config.yaml
hidden_size: 96
num_attention_heads: 2
norm: "layernorm"
norm_place: "pre"
attn_scale: 0.125
tie_word_embeddings: false
init: "normal"
init_std_up: 0.0812
beta1: 0.93
lr_head: 0.00468
warmup_steps: 200
schedule: "wsd"
decay_fraction: 0.574
max_steps: 11905
Each number is 500 + 40 x the weight over its row's rms, rounded and kept within 0 to 999. Layers, rows and columns count from 0. Numbers have three digits each. The size before them is the row's rms in percent of the matrix's.

# layer 4 attention output, 96x128, rms 0.077, rows 0-95, columns 0-63
092:492544473485455560463385501580489508504542507465501540523431475463510483539445519516459483486489433523496435501567477534518505536547508500501626537498426447461537469504473473526488509489509484
096:440456484514486546482520550386495476506630497428477501437495413524444464510506555508468556480490521512487511419470537448447505512540498523482534480513454523469572502487574480433442526510484523
107:554568470507436437478571533478489502487518427501498520497544541487520509530504481529540561478536502461516525576535551511417525475525493525462494531407603453447509478424507470524472568499462504
098:464528439523529492569530449496465596618549513474490527521530514485541470530499541456505514591479480503531523460511520456533484468559509564445489540482496527581487521467505550542532469519536541
096:461477558510504449461508501506536558471448415475464469459559508569493435566544526459589562577473489507505502507534464482510521485508456531433382535557551486432551511537526402487449528532452465
114:451533493532552410475513494408524512512492505544488521449489397528420486474557517562471551442548528538438546524445475481475420454439530589488541490448522518485508456511511501490491473470425443
100:471447461470501472499466491533531585490548511432582485481475509512469527520488490551557540536487411486460530436424463483463503443561477452564528478436571451492458591533499536540507500518532496
096:533468493556489554561541491528512489569488526488464521512483503546459536549490449462491435516513498514501439572494501467488592491458478573402522508482448523483439441484458554587524532566491562
096:503522479474531449484538526551498507496509498504428492462523437407528442546427502529441550493504532509483559499529502420427481433514520532465482472510530491436493465525574488552492488462501577
106:480549484398518508507496437511565494516512501528426465526524560426544549454429506475477432532513486483438548493470457502447484542526437519497536472505486491560461474553481559465487436458563466
093:435416499544555494541562490470459483550454483514413489492464529489492428461476446418476429546483554552522432469491495597496530477441475442434532480477471524539447467453536483473457561457445560
097:576523524556507470543521515557504474540487519436494482485552511480536504539483473448410505459483549487493490489468472552452505448524520427535461507543441485522524459499512464552481508512504581
106:503414526499474552514490419459543499580492503497572483461451570580486473522475489442569491524532469499417494482575591472580491427525457477502526509449410521478491451460508495509519541470625455
100:470535556506499543509501491480521533492564487519543432469564592522501538525565499438500553563468534436513469497470498518471504526563462450590457467488511462511456528508495428441494479481546435
096:549471452553491553505524548420538500558505496478549498479419520524491471473531433490541474528532442452587424438435474536555484513517496517496623550405491485520489538424518476524466600467502476
098:547507505514531530480433539500563487594475515497527470464541500485570557474456450453521486554520463504445507464496513457560454501531489589573480521523498481486526518551499494494510453437526467
102:482507573466470505530498497457501509497472431568525552523434452545499503436513482500524478465502564448517391524532496514515489511498525524512470468533513475437512448412490497456491451523541493
090:474481545444559415490500501522456544437583519531457438471497499497538511515473474497558479475523463432517434493512473531465514458471519463508463483537447549490480490491473517548503492486520514
087:431462453441532398501486479531452459469518544483446555558485451485466449516523546501563538463496461553518502528518590486469563445460431520526563448483446496514468515511527520472441441518554456
099:526506488455452478519487504481524544450478545487495491495508458444471550486489459572456490463536552545438523566561510576518573438510466414490494472529504497496528436444539456492492471398527587
103:532496414507469424498458471488474507492526473518555496501537504491563477528494441508541497545487506506492546529540538444453511492528519509495447504445520446510547508503570504455450451464495464
096:467527578480491513552575508513524502483548536449482504496432565509477565572486506495483461472562419520568457488466518520518458464460513404508432498546453542538495518515528480488491493464486423
089:487521467526447493530560558453529471484436519484446526526592561511508457492442500530460490426501480562478557545482536496420549469458457422469447541518518485449514519515431532475488492511456565
083:496473439561405531508467568505518542501517472461471430498466484517462580471517534605507496545453517440478488528437432444507482564521480510498534523497489499506551468471518460486550509453481484
114:501494476549436496554461423498482400429460482487519422523484444446458587549440499476450458542488459523520517507507413493510575545461491495459542517416515464545519491594512516531477497533471511
097:506533491493525501522568488518476525469466517541511489518506423454516493487483538548422464497509548519568535546482481414541503468532485547536419567571542443528517499489510442537558459507511518
097:541557482520447436456523513564501507537493525498481564481462523534466436489426421450512527557487481517493490604489511484542517484478498517497513507495545395484420534521510483480450498494412430
099:561527514466492483479492409577503444530450456532599498461456525497500506545506529516449548453486447520472491522535434518497475505504477446548488571434487440428525455507503497546465529520556471
100:549521477528510513494506472525433502487519428493569486521529477477453398484475487439533528560485531531484506525478487474486402550508451572493557522500507466458475543468587469566507540532478539
113:492491573431568505500577431500546476493443532515468471477501545494494453557536475445501528498501491529469507504526546474514563477487466505548454508440512524444520550618393596483492476572502439
096:468454459433509512448517477537450580572519447524498489457477526450571491587537584577529491584456487450498519536540508486487490475537555485467454496544551570465492508492490463527520552489531530
100:466535501475428482489516439494413420451573465485501475483503462541415543518500524537530522499458437451550482500519519536492479518518482519537503464518469467494450531472465437524473449517536450
085:445486425472543464561474443470493526402548498448464448530513429511527442499446454534493542465520448485480518472459545542436503449479559502491505481468519464452509512502555521512526481487491527
099:541537505523439491526465488495511515425547415551576462493494592447486534573473483495459554502504482481532465528542577533495481527482492526504444528425511498536523483523520465527587537444442498
096:520482484483548444471507499442548513519497452576495542457494509462488489494459465414508516419481496574433419531555465442582483516457427519512502467538513489499470462516519587428426493507452544
091:503565495466463498460468529441488527605504531575427573516513515508493406404439476504487538507492503444426558521520422484484573557503525558459500417547512485512453505542466463497524468553523399
103:527426449578557392535468551548557497519505523449509535585553602456506519481509504566598528432544519518494544416519504551520485496500526561597512539529494591474574569453550510504538536481518487
095:450531527540538498402496524521428448468477461495507475485541493495480469473485453486557469534525556404549555554423464557535491464472539528584475531515509538500440564513478491483487550511525512
108:536522537514508505509546510556553465520463528443443542572479508518523474525489490504493483542521585517575498502477510492566506561550512497548507503533433483432430494496492451494513520524502447
101:441536505528522526549506494432484489483454473421512500521499528474447559549554496421555499584537532514497512450521537480455458480540545486478551414471514482548566496556489418493500530554511518
090:490567448492533472478445509522450491513548517430494461491517471422428538511489455443532519440552380520548486446519478507540467508478464528486584480521467528492569510471549492533505516486566479
118:505497481496504494521502491515500476502501603540447479519534584480557497504488510514531538503513556536507597457520470434462507454549567457552457499500454476496503472556489466514489473526501444
076:523437468575528460545450450503483495501467574578576522486528499481458464522525527573505535463555588469466492531561406416485452540483546527504528502456419527502542435482563469509529440547489506
097:535513466558484519525479512573558449501491549575472444523514439501478559479476469486517435468457484421484551503460483548476485560495512534441568443430498570486502471465535559479525511383436444
115:429473518485503543541453534540530561457488485522546449527508505525540462498483551481493491485526480600559494578596532519469425482497483472472497430480531507489479525465508534508573488448434492
094:509497512534489548474480536457513491553482528479559560557469581491575441529509575525414482525461508518534509462608483477508483557537463481556541545530547513534539487477474488476520483516529512
111:490513488493520566486532546537475432621464512593468515502466502517595546461527511561446486441580454477558506485534412550484554515476565581502477502450500466470504539480480483439530528528488469
093:427472458544501563504518489504520464451461487502495444475517480519472490530527503464492498451522483501474468516388505468436437446487476441486474486507524495505486460486516493418526485486489530
106:516477561579517534479489513558484507459473446466498443507519522472480548471510522472549531516469531557468473486478590437497520460493479561431468492508594543495463486523565511510500503440566587
103:479527518501521555476520482512478476469413593487526490522476485510525431489408508441491495411521446533485477499521539521520502443509526440540491489519463497518481487567439512496537494540477490
102:532463538492514576456501522499487465537552454471503532517438427506517508454525484525454496520497501551480460437455464548464493478492523635446557545534515501492461468471566504565495501469512564
100:455531536559495464554447501440507523532468534538520495476526446466512530518494517566429461471553495462527561518526578511575555458472480502476472540434523496509526508504484552501483502428487591
107:493496495437507458503497537467484465543520498529495569522521495458498429421516472567415551545440540480544482427477554498490491546519496565518558426457496471571522534510484558472533417501436473
094:574557492518528497569490501487513550450526533468460566524533452526461431498492456436478509452499489544493535443475492463486552594514415424427427492552449480557592499465552519515481482497536517
089:516501539464468415559573550565431475567438464519507531508476461482475480468573530516524545402525534525517497483513447519448489515501427464509483486483431506419584528435556471504492480532534524
106:512536433504486541430474484516524541435507535489520581510501518481406498502484529510575572502498565502400522480445531494486500444549514493522554582472498492483543449512504481448467557521464481
109:513475488403513534454530470447482433465509465528449540501490495587561448493481537516484499512491480448538508493465420526415489462455531477465446491520500541566445477505492529492484483563487479
110:535509510471499489479448482509436472457536535533479489522484510465472583491497539607479475492548530487406480529432502418483447579459523478535501460513423547542477465579467515493578467554471499
100:582436452447527512534497474510552554520511573455531457508536538501520540509510496521532455501556444551407509563496513496460514449543449511541512498501512502503450570550478461534545430510515491
103:579506511532478551491544531460524525516567537455544482472551476572481481521542524500420503498450469430422509547461460479537490499480517489505531572578517528495501518487486444543547462540544511
106:481533539488512508446458520437537531551512530506482548468466498455619453522495532418467514525490547490565488433534493508508544532553491472550552520511504545505544480464482545457432526451591481
103:410512552533499514492528481477478527507431515543511477464518492481516539424552524600486482527485572502490501510465540536525506570561498507498498492494564457508390498490426516514495469436499571
101:563604457544535508474530449556505511467551538514560477521572576496459554555515467435497482487433509512501482550491529488432513482484538579510484526516449561533522471548487535510496490499523454
094:552553514459556470437550507540546472529503501524436503468461543495450550493587455459491491578508570503551485523442504438537478489477565556463496482477497509507468478591466496470491517550469450
095:509510486490526512520478509474489501484436499481583496522544480449550487559464492525508531545511445493544459451560459476519440501515558429506516461524498492467521525504512457521516499491540505
099:513576433534435496538434471509487524457516539491468523581403554499507514568580474517498484468447532492587538524524489558452569512499564442491504483513533550472515494508475502451469503488533464
107:488499500498517544560568482494447536535405561498574563550484466467502487460448530426566442455552482442449471507497594552528486458512542436490490522486488540548564528487542475439535485497509456
106:538493474421507503510479507435457509529524527467508506455565509495552513454500468486532472493554447507510466494461525508509493600502527431462497478567454461465498575515441511494469485577514563
109:481529392456477542545516405530449489500479435530481467541512459420579535530530520451558503423483457446449508555493531509539477493562516470499522517426569515518528469462458608465536436505551527
112:428564492452581504414465530476485511477487536512526561485482440498506527488534516479436479553566542472508522555439535534462494459448485509588483538542553475548543461516474484445515534518502483
120:516527435493492526475488435484479582455468539477545528546571498535462501470468542540540505466473542516533459422500524480523541421562499514431529540528470521483488500477486469420519450515555508
086:460515551520568504488457486513459527459546518473531534524423447476485514527532515504488461487478506518559524474455444451528496513521552519510512523545512463494459536562499511524470509550500523
112:450446543568495525495511532490552468487507491552546454477567519474466474516517466494499432562390535448608498564549472520564513563523512523524509514541516511461505505474432515528452532480441482
114:506519574485469452450478572566426532461528495500507481508443523539547506497534538526499551458521468524419436560564455452497526491444488420479502496517485505501510467502512513494522508538542549
091:516429536414550527465445473440570500454467457447474542490446486565503466495501460538448491514495445558499465446483522507480517500437463534471511477535517465445438487549509490561506480503553508
106:508442525464558547514514490482490470479563477559533521505484525525459517484548471516512494540542504515454502502546547492561464489523491525540475482425521445553488535509507479484555493517411493
102:465381516458491475461528447548526506420498449433470442428556436524517498484472531551494529514457573472572447520466500542537544549508510535507490511532465501486474455448512552539479498540496513
098:436546521494490507485464440490530498490533445523476567436543476541436561496494542538494608500575488592494568437478520572536533497506531473429417466448485511509547529495504551439491577451465520
098:505460464485453575520522538469499500523500487488475437497450529449526467484477532475469482504450517557555567507526425385516469583535457451511490454504534558528492530545532550521549475507507495
107:534513534549496488535533500485500475518450515490483586554476588520485571514512522479509474540544531507467471504562486519499499515476470525537477522546524468550467482501499425539497499555507533
090:488471552537564417525559570485506458572473446450522473487541508491589548430566472450475521472434507471506521463439470493553484460508523435542496486566557455532500499463523523504474503460611553
093:488543570482481485473477537617443455451443479497500464544492516541508506439559488474524520560520596524476499487489593504488458542449454547545457527489459486486561491520507572490550474532503575
092:488412431569469493477495556528574474455523580521438505500491515549470521547525465563525470445527506535519510531503499510457602553461436489520483475467474567492467490461490555466516509450469472
099:480475535509420515466504550515577503498496426430507544483458486481431549516472540516499558485474463455478393469475486589471521536516492556537512442532531523519503542527492481454496505517468477
097:512522498503469493513538471538505506535461423564471488465472534449478488527526449513519512472440445531446500467418454511495474516538506394473451444515532508467518529511429508508519545454488500
092:480474527499471560491447504522508467453546472499480506537362547539466462504496497524500499510482513481465520484442560502430490475443509530522509508553522514411461498502512517510517597515553551
096:528486522464468468487512489477487502545454485494473516498526494498524523492471549504466543479543481558476548584576486567541523460464410532543460516516535536543495484441511444542584445440530471
099:485481516569516461568550549539453469529583477465505551495526520547452591515516538506505528502496512546535469464543398471536453496489508485537505529492493482482491559440549544512436516579430577
095:485537524509505493525445487449432562442531593527494467526493464592491498403558554514521493459537537497510544550484505519458523528454501508470545526483506515508475493465479489541530467522525438
093:452429485500465512491535536494568492488534515507492526442547439546507560511498502460548407447471474545535518458556544500460495525555557506434484454514493518511560477469454559535484446483425460
086:537543484526476509492512528478580465503456529475566476510537518553497514538495426452538514504478434491580518461511446488606468455490544521460494534526498528489471514537478523497527442465491471
110:439475566525515504533494530443452460538469488563555486453429540502492485460431492466512463477581449434525464515468485471508464419396514471484483519474496507505473499511509547526482584540508586
108:570501512495538569383470554552469472482476438473474536436477464505478451528541452510493441521525467471579529489491475480546524512545484527414530486421510450583485553541501457535463565514433535
102:460511452495489528476457502540524555488487486491429502497535516523511489418368445486516496495491493482449439464489488568481486531508463540530533443511500487520442501449456588482554481474460528
092:527449515450454458484527521483453483506545506503464474473484478504448473489523469542524479546410515389464582453479480572530473526468470468524487566493449535486538511491551513536446502471427497
106:541454489560495518536493518436514541472478538437445466498510490511507453474462469438497485500472533506418455455534557507521550524517518497444583486498491514534528459511480468533520506522466513